config.yaml
n_layer: 9
d_model: 64
vocab_size: 4096
rope_fraction: 0.5
extras: ["local attention windows", "value embeddings", "hashed n-gram embeddings", "a smear gate", "LayerScale", "weighted sums over earlier layers", "capped logits"]
init: "normal"
init_std_qkv: 0.0802
init_out_by_depth: true
lr: 0.00963
beta1: 0.95
grad_clip: 1.0
final_lr_fraction: 0.1
doc_mask: true
Each number is 128 + 32 x the weight over the matrix's rms, rounded and kept within 0 to 255. Layers, rows and columns count from 0.

# layer 3 attention query, 64x64, rms 0.394, rows 0-16,32-47, columns 0-63
[[156 131 110 111 125 130 156 113 163 139 113 111 146 137 124 136 141 171  91 134 162 114  93 154 125 118 108 129  90 160 131 116 129 123 115 126 140 124 148 147 162 120 126 135 169 109 139 151 122 145 127  99 139  95 141 138 132 129 101 139 108 143 159 154]
 [133 108 125 152 136 153 112 111 144 116 125 100 155 124 148 165 139 149 151 123 142 140 118 144 106 129 114 142 127 143 103 109 131 151 112  88 124 133  91 149 130 132  96 139 131 137 131 121 133 139 142 130 143 127 132 116 114 121  86 119 124 132 166 117]
 [146 146 141 137 140 109 131 126 143 173 104 138 126 139 110 140 129 129 124 124 167 114 119 129 151 133 166 100 137 150 127 155 142 134 126 190 128 111 127 155 114 123 147 134 126 139  98 156 136 138 103 125 148 128 112 147 125 102 146 124  88 157 129 145]
 [149 126 145 119 110 113 122 123 162 149 151 114 106 134 100 151 138 129 135  99 150 123 118 125 170 138 134 139 111 147 122 144 139 109 141 133 145  94 122 111 111 120 132 121 123 154 160 139 139 128 123 125 122 145 146 146 142 141 141 107  95 110 135 147]
 [140 118  96 112 159 101 120 120  85 177 121 109 119 133 140 117 132 142 116 112 144 118 132  90 131 123 166 144 110 127 139 153 133 101 106 165  97 115 156 141 141 107 195 139 119 115 121 124 100 138  91 128 190 135 147 116 134 151 129 126 102 120  97 138]
 [ 97 121 120 123 134 121 150 137 122 152 134 112 148 131 124 117 129 131 123 132 112 134 136 138 141 123 122 116 108 118 136 139 136 149 115 142 126 127 119 124 129 123 138 127 126 145 129 153 123 118 125 142 139 139 145 116 125 117 117 151 116 123 102 127]
 [142  87 111 106 181  81 153  50  47 205 179  94 184 204 181  13 156 225 130 151 150 136 122  88 127  88 122 128 139 121 165 107  99 118 163 108   1  77 205 159 248 144 229 169 128 125 135 100  77 117 108 136 255 130 197  60 115 222 130 128  91 166  80 108]
 [ 99 174 142 152  50 156 114 184 232  26  95 172  91  58  98 178  98  62 124  71 114 105 103 170 118 163 121 111 156 115 115 106 160 142 153  82 255 155  47  88  34 138   0 108 161 151 140 142 187 123 153 116   0 110  60 157 134  31 161  87 160 110 180 153]
 [118 107  97 137  58 129 187 158 160 154 131 103  95 112 121 111 154 119 147 133  88 113 118 106 157  87  83 132 165 156 146  80 133 114 101 140 158 118 116  58  97 113  85  89 122 117 162 154 131 104 150  69  85 173 159 151 104 160 140 131  91  96 165 171]
 [ 87 109  64 120  72 175  42 140 152 104 138 108 164 142 133 109 121 111  92 112 125  90 125  95 119  70 151 117 108 126  81 130 187  92 180 153 159 117  96  65 101 103 144 151 116 178 125  83 133  80 101 181 145 111 101 125  95 184 206 148 108 141  96 105]
 [114 126 111  84 116 215 118 136 147 107 136 131 170 141 153 125 129 133 121 149 144 142 164 103 112 167 115 122 147 150 131 199 135 122 154 143 156 146 120 107 130  79 140 165  58 114  79 112 169  79 130  74 184 146 113 165 113 137 142 164 101 130 147 134]
 [140 123 107 145 120 107 190 124  86  96 115 176 149  98 155 132 117 121 176 172 165 129  97  97  84 141 136 129  77 132 182  75 121 158 135 127 157 147 149  96 122  77 158  76 112 100 101 179 118 104 136 156 106  90 178 117 118 116 128 117 176 101  80  72]
 [108 175 176 144  82 161 137 131 193  99 132 142 176 104 142 127 141 131 111 132 105 146 121 144 170 155 117 115 123  99 170  78 120 135 146  87 189 132  46  99  74  48  60 106 160 166 155 132 126 173 114  81  86  98  64 142 117  77 160 127 134 168 187 108]
 [141 148 217 111 159 153 153 106  84 187 142 124 147 149 148 106 151 159 142 141 152 145  91 141  71 109 136  96 108 136 118 114  87 144 162 100 121 148 152 185 150 132 205 131 130 114 157 165 120 173 128 149 183  95 129 123 120 211  79 127 108 134 130  82]
 [ 98  94  93 135  91 137 101 122  75 142 157  73 175 114  83 146 140 121  77 139 179 182 121  81 178 153  80 130 117 115 108 156 152 107 112 144  88 143 146 176 129 118 137  65 122 105 129 179 143  75 113 147 151 119 115 111 158 166 120  97  99 146 124 133]
 [ 78 185 173 133  60 189 142 180 241 124 149 151 189  99 168  97 125 148 199  95 104 146 105 220 110 142 114  85 160 151 175  94 112 153 207  90 215 139  30  95 103 113  30 174  90 164 150 141 142  96 115 170  86 121  95 143 122  89 139 144 171 131 149 124]
 [108 155 150  95  65 160 132 131 185  81 101 147 119 101 109 105 105 102 112  51  92 177 102 187 133 171 125 107 154 138 107  92 126 120 174  89 189 152 128  71 145 140  92 149  98 151 147 135 162 126  88  82  88  53 137 132 139 108 143  45 109 153 156 141]
 [144 152 138 110  93  71 108 157  53 159 110  87 100 135 110  88 102 140 175 129 131 122 175  99 127 148 137 100 116  74 108 145 106 124 123 164 125 117  48 136 147 120 181 153  82  95 131 146 114 115  84 141 224 131 123 113 144 144 100 133 124 132 150 181]
 [131 132 116 147 135 104 134 164 107 150 134 118 130 124 146 121 116 112 159 144 138 141 131 118 128 129  84 130 110 109 132 132 125 108 143 143 124 149 137 140 106  92 141 120 119 116 127 156 171 159 103 147 169 133 115  95 112 126 129 118 125  89  95 140]
 [159 119 115 127 127 103  94 131  81 234 143 148  91 186 123  88 119 131 163 139 174  98 150 117 115 126 180 124 138  96 137 145 130 120 109 173 116 101 159 159 170 118 205 162  70 105 133 119 127 153  79 169 248 135 139 110 135 165 119 208 137 124 120 147]
 [133  75 142 115 144 116 137 105  74 179 175 146 131 170 131  80 118 195 157 137 133 107 152 115 116 104 138 125 149 140 157  86 147 152 133 135 103  83 196 141 146 140 152 158 107 128 132 129  81 112 173 129 213  94 145 122 126 166  94 128 165 167 123 116]
 [132 106 117  97 137 139 151  89  46 215 151 131 135 190 177  38 110 166 169 135 158  84 138  91 135 132 125 133 136 110 161 131 127 104 114 153  45  90 187 149 181  98 153 165 123  99 111 125 139 120 114 131 255 128 136  77 122 183 115 198 130 172  73 129]
 [124 108 132 121 123 171  82 113 148 106 133 113 129  90 139 122 119 151 126 113 116 124 111 139 108 117 129 132 126 159 122 131 138 121 123 102 130 162 152 151 119 133 115  95 128 110 134 156 147 127 137 119 114 125 118 159 125 132 111 116 165 134 156 141]
 [136 172 152 146  78 135 168 136 249   0 102 131  89  35 101 171 130  53 118  57  99 167  83 149 138 144  95 113 159 138 127  93 111 153 146  93 212 178  45 126  54 114  35  59 167 142 162 156 169  81 157 107   0 142  92 164 106  29 175  47 130  76 188 132]
 [139 146 144 145 135 105 141 155 112 185 128 126 126 139 103 143 134 138 126 155 121 109 166 178 168 148 164 106 136 114 131 177 134 116 127 112 143 119 127  96 136 146 141 153  83 138 131 112 136 143 107 153 141 144 150  99 109 118 121 110 122 154 113 123]
 [ 73 104  55 143 111 145 195 158 164 159 152 141 160  78 131 148 109 180 141 127 118 143 180 152  97 154 140 130 100 132 114 122 133 157 127  95 120 140 182 131 117 104  95  56  98 123 141 125 201 120  62 103  90 137 138 144 142  97 129 152 134 130 146 144]
 [110 114 145 117 140 174 149 122 100 115  99 148  82 116 172 115  67 117 143  75 128  39 132  93  74  86  66 123 116 105 142  99 149  74 101 145 132 122  49 111 148 126 123 103 181 108 121 142 174  88  85 115 129 172  87 131 151 131  90 126 159 136 197 125]
 [ 89 148 128 142  77 120 113 194 117  69  99 147 126 168 127 127 100  83  71  78 107  96  83 153  96  82  93 111 137 147  83 131 176 112 117 114 131 126  69 147 114  83 105 114 182 120  34 133 135 136 175  99  99  96 151 123 201  96 149 128 104 111 180 121]
 [106  61  91 150  97 140  91 166 133 135 127 140 185 128 141 170 107 104 110 102  97  86 120 106 181  88 152 146 111 120  76 174 179  91  64 114  81 164 190  90 118 138 108  44 140 150 142 139 157 115 123 165  55 124 187 158 132 122  97 146 156  98 138 134]
 [ 97 176 170 142  86 120  93 126 181 114 129  45 149 190 229  96 115 118 106 104 109 111  86 188 109 123  75  97 174  90 192 105  98 159 150  82 167  96  57  89 127  30 136 154 121 155 130 100 151 151  83 157 135  96 137 115 107 150 164 161 159 103 143 120]
 [ 90 124 203 134 143 182 118 129 136 153 114 104 140 185 134 131 142 107 138 111 173 151 111 158  84 116 111 111 121 136 163 147 110 129 116 129 162 137 105 159 125 107 137 129 156 111 110 140 166 121 132 108 141 104  91 180 169 143 104 101 128  85  95 128]
 [134 139  84 152  88 134 160 161 117 151 150 162 113  87 104 135 114 106 131 123  98  93 158 138 143 181 148 136 118  99 134 169 131 107 175 135 116 141 118 136 110 104  71 125  80 134 149 163 171  87 106 240 134 146  92  74 101 108 132  64 128 146 152 114]
 [128 237 195 124 107 177 166 160 176 118 105 168 115 160 165 114 149 120 115 143 158 145 147 208  79 154 137 138 138 152 207 123  97 127 164 128 170 102  85 114 150  65 133 170 110  82 125 140 112  82  59 129  95  92  66 189  97  98 151  70 159 121  82 117]]
# layer 3 attention key, 32x64, rms 0.391, rows 0-15, columns 0-63
[[101 123 126 137 165 101 170 139 110 168 138 133 149 176 120  91 126 192 158 126  99 138 141 149 140 127 162 124 161 139 116 159 101 108 137 115  65 110 164 169 185 111 143 144 115 125 127 188 107 144 136 156 201  75 133 120 120 139 111 131 124 130 129 122]
 [134 150 114 135 147 100 127 153 122 165 122 140 114 147 126 118 120 144 125 103  97 111 126 121 142 137 117 132 137 123 116 131 121 123 118 153 104 105 144 139 117 124 142 132 121 109 116 141 126 137 130 142 136 120 137 117 139 146 114 137 130 119 101 156]
 [ 94 135 129 118 149 102 135 125  83 174 135 142 165 173 111  85 115 170 176 114 104 125 150 121 144 105 149 138 132 128 132 140 114  88 119 113  71 127 148 210 181 134 137 129 139 112 126 198 104 121 127 154 209  78 131 118 119 121 109 133  97 114 107 135]
 [123 179 120  96 130  70 142 170 119 154 109 103 116 136 143  87  82 117 142 141 125 108 163  95 100 128 169 148 169  71 126 134  85 124 157 149 147 158 134 127 131 144 196 116 100  72 150 206 154 119 153 153 165 140 131 129 123 137 129 149 144  87 164 154]
 [122 163 118  86 175  81 152 170  69 171 148  81 130 174 131  32 113 176 178 125 122  96 155  61 118  91 159 142 117  76 173 112 104  97 115 147  97 144 155 206 188  94 179 124 138 109 114 177 132 121  98 199 196 160 133 110 142 160 121 177 145 106  75 135]
 [124 107 127 172 151 114 242 101 134  76 100 130 129 143 152 112 145 117 109 141 144 155 114 170 114  80  81 129 153 186 157 110 180  84 122 126 101  85 101  76 109 130  91 162 122 164 118  77  75 116 123  96  68 143 117 118  95 141 149 124 152 115 106  99]
 [128 141 150 129  80 142 167 144 155 110 128 141 103  82 130 150 113 104 137  85 113 137 159 154 154 116 126 110 136 107 147 104 142 166 174 110 174 126 101  99  81 134 118 116 128 124 129 131 111 128 131 130  98 145 115 164 120  72 147  81 140  96 143 164]
 [176 175  60  85 124  94 178 207 106  90  66  75 141  65 179  81   0 104 198 160 145 104 208  72  18 124 132 163 130   0 195  89  72 226 253  88 176 191  92 152  78  89 224 141 132  27 126 224  62  99 105 152 201 149  88 150 128  69 122  50 163  30 114 211]
 [129 159 154 105 145 144 170 109 143 138 179 131 131 130  71 112 125 126 136 141 137 158 181 143 152 116 155 130 112 128 152 140 125 121 164 119 130  86 133 125  87  87 129 178 135 115 154 147 106 136 121 141 126 137 123 135 180  65 112 158 147 104 124 183]
 [119 143  85 136 149 139  35  92 117 129 113 128 140 126 139 218 142 131 126 141 121 112 110 103 109 142 151 118 101 120 139  86 125 122  81  97 114  77 142 142 164 141 157 101 133 123 164 161 189 152  92 145 142  91 102 157 180  74  89 147 171 204  94 141]
 [133  93 134 118 162  78 142 149 102  98 107 106  96 138 135  67 122 180 169 134 193 114  84 132 112 120 164 134 188 138 108 116 117  92 112 152 132 120 169 136 107 121 188 126  98 145 127 142 142 132 113 162 166 128 159 129 173 187 112 135 130  95  54 107]
 [ 84 124 108 165  82 141 131 112 139 108  99 110 117  79 139 130 124  90  97 144 138 189  89 110 151 146 152 101 138 123 169  96 116 207 129 125 116 129 157 111 123 132 119 150 164 121 121 121  91  96 121 113 135 105  53 163 114  73  64  78 141 152 131 160]
 [102 147  90 152 116  90 168 125 178 139  81  82 166 126 126 154 141 151  91 152 119  86 151 129 170 107 101 137 112 142 116  87 187 148 115 107 167 162 116 108 114  86  88 119 115 156 122 160 168 175 153 124  89 157 128 112 116  87 147  34 124  90 132 150]
 [160  96 168 134 215  64  90 177  73 179 151 178 165 146 102  82 146 176 182 147 247 122 170 103  58  79 143 153 128 119 106 143 114  67  61 195  40 142 150 208 155 120 184 132  27  99 109 132 137  94 184 149 190 112 126 131 105 255  96 165  91 141 106  95]
 [138 155 130  82 125 119  98 144  95 153 133 134 137 168 154  88 126 143 134 118 117 106 138 157 160 160 137 119 133 136  85 120  58 108  31 168  97 116 124 183 117 114 120 146  46  96 150 110 157 177 159  90 167 124  67 100 140 197 117 149 142 151  99 169]
 [118 165 163 106 188 106 166 113 110  99 165 115 169 139  93 142 132 144 159 112  87 114  87 145 164  92 136 132 150 165 131 106 136 107 155 112  48 161 100 189 197 127  79  99 151 128 128 147  54 148 186 185 174  87 191 155 141 123  89 130 112 142 175 100]]